From a checkpoint of a small transformer trained on Wikipedia.
Size: 10 layers, width 448, 7 heads of 64, 28.2M parameters.
Training: a variant of Adam for these matrices, 1065M tokens.
Each number is 128 + 24 x the weight over its row's rms, rounded and kept within 0 to 255. Layers, rows and columns count from 0. The size above them is the row's rms in percent of the matrix's.

# layer 2 attention key, 448x448, rms 0.0289, rows 286-300, columns 112-223
size [143 129 127 131 126 137 141 146 122 140 146 146 124 135 133]
[[144 158 121 129 130 156 144 132 120 163 102 170 107 153 130 171 103 116  69 110 131 145 168 127 112 166 128 106 142 119 110 128 122 138 156 198 157 139 173 129 133 115 182 166 136 137 166  79  74 124 121 130 112 138  97 139  89 124 103 122 104 147 125 120  95 148  95 146 126 118 152 134  96 148 140 118 160 109  78 138 158  93 147  81 148  92 161 129 137 130 124  98 121 134 150 132 156 156 100 191 121  76  97  64 149 103 119 175 124 142 121 118]
 [121 102 102 119 177  79 128 131 168 152 155 153 138 110  80 154 149 110 100  99 151 153 121  95 109 160 123  92 164 130 147 151 141 165 146 189  82 142 147  78 131 123 173 109 104 166 111  88  78 139 131 120 127 152 121 133 133 114 133 154 106 119 141 128 128 165 176 172 155 127 139  83 131 131 219 163 129 116 125 139 115 113 169 128 143 135 118 132 117 144 114 125 102 147 147 119 145 167 120 140 148  43 135 132 115 108  87 123  78 120 106 113]
 [150 123 143 154  86 135 108  44 145 136 104 132 146 153 137 139 112 121 174 163  37  82 123 134 152 110  98 159 105  92 117 124 148  99 131 100 136 143 102 140  97 197 103 117 111 118 137 109 157 130 132 102 112 184 161 144 102 131 122 129 150 118  94 120 115  82 129 106 104 110 132 140  89 121  96 125 109 117 142 102 148 113 108 134  87 120 131 101 132 150 149 143 140 125 122 138  65 151 115 125 131 232 151 125 169 103 125 111 182 117 117 147]
 [124 117 120 100 146 144 157 159 131 120 138 124 131 106 114 131 107 133  50 161 161 117 118 104 107  97 131 117 135 181 143 133 120 152 135 118 166 130 139 139  83 106 115 123 187 145 129 144 106 122 118 109 125 183 119 163 123 107 118 117 139 117  92 116 125 181  88 155 129 140 128 107 167 122 110 174 112 137  94 136 140 172 142 138 109 113 145 144 116 122 130 136 149 136 143 130 169 150 137 153 106  33 128 129  93 142 141 157 141 163 115 128]
 [159 155 136 135  85 154  98  66 124 109 105 141 138 166 139 137 111 147 156 148 101 114 139 158 125  96 107 174  95 134 124 135 124 112 122  88 174 129 122 157 133 134  79  77 120  89 142 133 185  99 142 106 124 114 113  86 118 144 125 112 110 124  98 119 124  86  73  91 112 108 115 161 107 105  63 109 124 157 145 146 148 136 113 139 108 119 137 125 122 136 133 134 137 107 126 148  99 115 121 126  96 246 128 120 151  67 149 136 172 115 136 161]
 [162 114  83 119 149 125 113  73 160 177 127 140 100 156  63 143 142 147  94 100 111 151 100 135 110 115 112 137 126 100 122 134 138  98 145 169 113 180 188 155 134 161 147 113 147 127 134  83 106 115 104 127 123 156  84  92  97 124 142 143 104 124  99 116  80 117 136 125 126 132 140 101 137 141 199 117 118 120 108 145 143 118 144 139 163 152 138  90 135 158 127  63 108 131 153 142 148 141 100 131 158  96 110 104 138 128  83  77 141 128 114 139]
 [150 131  99 158 143 136  82  38 173 162 133 155 126 126 109 141 148  93 141 126  71 122 110 146 128 126  90 130 101  87 123 125 122  95 129 183 146 188 130  93 155 166 126 114  85  90 121 106 112 171 125 122 126 154 146 146  97 149 104 146 106 111 119 132 107 122 146  90 142 128 139 126 110 129 103 114 118 118  77 155 155 167 113 112 114  92 119  73 149 130 115 108 108  94 125 131 137 166 115 131 164 180 124 113 139 100 108 126 110  83 116 138]
 [148 166 120 106 140 117  89 107 154 132 145 153 138 136 140 130  81 141  93 145 153 114 125 154 114 152 109 117 142 163 118 103 105 119 123 170 164 124 133 127 178 135 109 123 130  63 143 101 110 140 132 101 119 113 104 143  93 114 141 104 137 135 128 142 156 137  82  79 143  97 111 126 124 106 128 142 173 141 107 177 130 168 145 126 130 135 122 123 111 118 103 103 143 129 135 128 143 159  83 152 140  91 104 132 123  91 102 131 150 152 130 127]
 [149 126 152 136  97 130 118 115 116 106 125 112 158 148 110  84 114 126 131 136 137 109 143  91 146 106 104 166 159 116 122 125 134 134 168  85 137 125 155 162 104 142 119 123 160 122 167  94 141 114 133 117 122 183 139 112 116  74  98 153 148 141  89 115 113 111  86 124 130  90 121 145 137 125  96  76 139 156 162  92 154 130 102 132 131 144 162  85 128 128 126 124 189 109 120 150 116 132 130 113  72 130 127  94 165 140 169 124 178  97 141 148]
 [116 140 137 149 146 128 143 222  88 121 127 137 132 115 139  96 112 135  55 105 206 133 141 114  93 133 157 111 150 164 102 143 118 163 131 141 125 101 154 129 119  74 112 155 179 124 107 144  66 102 144 125 130  88  97 126 147 134 152 144 155 128 142 132 132 175  96  99 160 150 113 138 157 105 136 143 156 179 151 135 121 114 113 110 127 136 129 153 120  93 128 113 156 118 133 133 206 106 115 132 112   0 140 112 129 127 137 162 151 139 104 130]
 [114 126 157 112  68 120 121 179 113  82 130 106 151  95 164 129 105 156 155 116 124 134 133 139 161 135 165 135 112 132 148 127 140 118 124  32 161  93 129 139 113 107 126 126 169 115 135 148 211 125 164 159 165  75 151  94 177 135 122  99 144 168 138 169 145 113 124 135 117 125 128 129 109 132  50  95 128 124 145  90 122 104  99 134 110 149 115 172 123 124 143 153 140 133 134 116 104  86 154 120  94 203 124 151 124 145 177 150 141 127 151 124]
 [113 127 132 141  98 117 157 139 127  85 131  83 127  85 137  88 139 107 180 107  97 149 130 133 174 165 149 131 139 152 179 130 134 154 132  83 131 132 109 111  96 142 154 122 114 182 138 174 169 122 158 161 166 128 154 111 176 116 131 112 131 134 147 144 142  88 136 125 111 119 159 109 131 140 105 106 128 119 158  89 136 139 119 146 106 155 132 146 134 146  95 164 115 150 140 109 114 100 200 111 120 202 140 136 130 161 125 150  95 123 132  90]
 [120 175  96 117 164 157 149 130  86 161 131 131 112 142 138 144 134 116  93 137 125 161 132 149 111 158 109 129 101 163 112  95 137 154 197 185 119 114 135 117 162 103 146 135 113 129 135 135  88 148  68 132 115 134 156 140 108 140 112 115 105 113 138 118 103 164 143 131 113 130 143 119 140 135 132 151 118 115 118 138 120 116 119 111 138  89 151 148 161 136 103 147  92 128 148 171 133 173  97 199 128  99  96  81 138 108 150 152 153 152 141 132]
 [191 108 136 117 119 145 137  92 136 158 111 113 165 126 166  90 115 132 117 153 110 115 126 158 148 125  81 136 166  86 119 112 142 102 133 129 150 136 128 107 137 158 185 135 118 129 115 123 165 127 152  87  85 116 140 136 113 132 158 134 160 138  56 133 101 121  98  93 121 124 142 161  97 135  51  86 128 143 107 123 149 147 116 103 107 119 113  82 150 122 146 125 153 122 103 112  78 114  98 137 150 227 136 127 149 107 149 130 106  94 106 144]
 [144 139 131 108  82 110 107  53 166 147 112  85 136 121 122 124 125 134 195 128  79 109 133 145  95 115  93 124 111 127 138 127 138 125  71  89 147 131 101 142 131 155 129  90 116  89 139 114 189 108 123 135 130 124 154 145 141 151 105 106 100 128 117 111 145  81 175 123 118 148 130 113 106 102  70  75 145 182 109 133 128 155 125 105 120 120 116 115 137 133 117 134 134 139 105 136  90 102 140 134  94 255 123 169 122 105 124 130  95  91 139 153]]
# layer 2 attention query, 448x448, rms 0.0298, rows 287-300, columns 112-223
size [143 128 135 144 145 144 148 140 150 150 158 135 137 142]
[[149 139 122 131 157 184 135 136 112 138 119 139  86 149 186 133  87 160 128 138 131 126 153 152 151 121 102 162 129 170 108  99 131 149 104 118 120 125 146 109 155 140  94 135 138 143 124 168 114 148  84 103 137 152  78  98 115 147 144 166 111 112 150 118 112 126 139  78 123 153  93  79 177 137 135 121 148 128 135 158 162 132 143 128 138 107 114 169 140  89 153 136 144  87 145 143 136 166 108 136 145 114 104 140 126 111  93 108 156 113 151 120]
 [169 115 124 126 159 125 112  99 100 159 148 114 119 157 129 152 148 133  83 160 142 117 102 143 127 113 120 131 128 134 113  85 156 104 162 167 131 179 134 131 108  85 155 161 105 104 130 123 104 135  93 116 132 121 124 134 113 143 129 119  65 127 104 121 129 150 133 185 163 127 122 108 132 104 157 142 133 116 141 130 107 126 170 106 137 183 112 124 134 165 137 120 144 147 173  88 159 162 112 120 159 142 119 129 147 109 119 101 100 136 113 118]
 [115 136 116 150 146 154 145 140 112 104 157 100 117 126 129 105  80 169 159 150 136  92 143 139 178 115 133 174 138 141 147 125 102 165 152  99 148 106 142 148 162 123  78 153 132 147 136 174 150 147 112 155 171 141 100 125 143 129 167 171 130 146 155 138 123 129 127 146 144 164 137 122 158 143 146 127 137 135 122 117 107  94  94  98 171 145 136 155 126 134 146 168 144  82 116 127 121 103 143 114 113 114 128 142 127 125 135 136 104 109 161 178]
 [148 127 115 109 137 136 115 102 113 133 122 127 128 115  61 129 145  92  93 157 120 154  76  99 155 151 154 144 140  97 129 140 146  81 137 145 122 164  97 154  99 127 179 158 106 109 149  93 123 111 133 152 112 122 163 135 138 148 155 108 130 133  87 138 143 138 154 170 133 100 134 143 127 120 149 131 113  92  65 131 130 146 121 122 136 135 130  98 127 172 101 105 107 164 154 107 144 118 153 107 149 138 117 146 158 144 121 122  80 161 109 148]
 [161 141 128  73 141 111 118 134 121 146 118 108 134 119 129 161 153 113  98 125 135 147 113 132 120 129 147 120 143 115 127 146 157 110 100 143 104 135 123  98 122 105 177 110 114  84 108 126 101  98 121 112  94  63 171 130 165 118 152 133 116 148 146 140 125 154 107 133 134 126 129 154 118 133 145 166 124 132 147 127 134 118 156 113 152 150 128 111 127 130 119  71 114 158 151 144 144 126  96 113 153 111 141 123 119 151 151 118 153 161 126 134]
 [106 117 119 161 133 106 136 149 143 132 167 155 143  99 109 126 195 117  77  81 140 107 101 108  91 140 163  85 131 112 117 138 110 130 152 138 132 115 141 133 128 131 148 120 123 128 163  72 117 105 149 122 114 146 122 145  75  93  76 114 137 178 135 150 131 135 114 154 130 117 129 168 113 138 139 157 102 131 125 150 117 118 111 126 107 151 159  95  99 116 141 107 135 183 128 161 142 165  96 135 103 107 122  99 112 143  98 168 127 100  95 101]
 [ 91 137 148 141 121 147 140 170 130  86 103  95  96 138 104 152 160 114 120 115 140 169 110 104 147 168 180 150 115 116 150 162 139 131 139 125 122  92  93 139 128 105 126 156 108 150 122 109 145 153 143 111 137 102 147 133 128 111 171 116 113 141 123 145 179 131 145 131 102  85 113 111 147 121 119 129 128  91 121 154 112 135 104 162 104 100 107 143 135 125 137 131 128 168 129  81 137 112 170 117 113 107 158 139 103 157 136 114 122 187 128 176]
 [132 114 132 104 101 163 115 126  97 107 103  82 105 116 130 151 118 135 134 159 131 153  95 127 148 116 143 150 154 127 153  95 166  92 137 123 143 139 126 157  94 100 153 170  83 112 106 145 129 147 119 154 155  85 126 109 172 152 155 125  95 119 119 136 157 131 136 170 119  97 129  85 136 141 141 121 122  75 137 139 127 146 127 122 136 127 113 126 165 130 134 123 100 105 192  76 142  91 144 112 166 139 125 172 163 131 149 115 122 165 133 127]
 [110 172 174 146  97  93 137 154  91  95 149 121 105 111 138  65  97 131 154 111 148 144 136 161 133 138 154 122 105 138 133 118 132 156  97  85 156  99 102 115 143 135 103 126 167 154 146 133 147  91 144 170 110 115 151 138 124 122 140 133 160  99 148 139 130  82 118  89 100 126 138 142 103 145 118 132 121 134 104  80 138 125 107 162 120 132 117 155 120 121 143 151 147 150 139 143 129  93 141 125  90 118 141 123  66 167 134 176 132  89 159 105]
 [139  99 119 161 138 135 119  86 166 145 136 165 165 135 130 121 154 113 179 141  90 109 117  99 143 123  65 146 164 122 152 149 159 130 151 119 128 122 128  58  84 150 152 106 104 125 151 108 167 164 152 124 127 131 152 146 115 147 110 176 108 134 110 130 143  93 160 127 107 130 147 121 115 121 106 125 150 107 107 109 127 137 147 152 117 147  89  99 147 146 159 141  96  87 152 131  83 149 131  90 142 198 138  87 160 146 135 112 136 106 159 129]
 [146 117 113 155 121 185 123 100 108 124  96 177 123 155 147 115 114 161 164 145 108 119 142 100 157 119  85 183 133 147 119  95 116 106 118 138 106 144 129 103 128 132 119 142  93 124 109 133 137 157 106  68 143 182  89 119 104 128 124 151  88 116 130 114  99 106 146  97 130 152 123 109 133 128 119 123 182 123 125 161 133 121 147 130 139 104 144 113 159 121 149 109 129  66 148 127  95 174 117 137 155 170 112 120 163 101 105 111 152 108 154 138]
 [129 120 115 157 120 164 117 158  89 117 104  82 155 162 152 175 143 104 128 104 145  91 110  99 139 173 128 170 149 109 138 150 130  99  96 115 120 133 126 136 140  95 146 155 125 125 108  92 145 137 144 142 119 101 125 120 175 150 131 104  96 130 108 136 104 127 165 116 139 130 102 135 115 130 143 124 157 131 147  85 130 101 148 145 163 100 149 142 116 118 133 131 132 108 140 105 144 127 154 112 123 129 143 101 135 128 162 139 119 189 113 145]
 [116  92 151 190 118 144 115 124 136 115 125 140 146 102 123  95 126 144 130 149 134 140 126 115 161 145 139  95 165 124 107 105  93 124 158 125 151 121 162 126  88 126 148 113 127  79 139 132 103 113 133  81 133 159 114 143 109  98 103 150 123 172 130 135 128 109 136 145 118 119 163 165 139  92 123 128 113 133 133 137 100 120 129 102 105 155 184  98 135 131 134 121 124 144 139 145 117 113 125 146 138 107 114 131  96  99 117 149 101 126  86 130]
 [129  95 122 106 140 163 105  86 150 159  99 146 160 123  81 135 131  97  95 156 113 153 116 104 150 155 148 110 136  82 127 125 118  85 148 154 118 181 111 103 144 135 139 146 101 126 113  85 123 176 120 120 139 147 117 131  97 111 106 125 160 135  85 125  94 142 160 181 138 160 123 136 125 128 132 119 113 106 104 133 139 146 129 152 109 123 125 110 115 134 144 103 116 114 118  96 152 119 121 106 138 150 137 129 126 128 100 105 117 173 106 159]]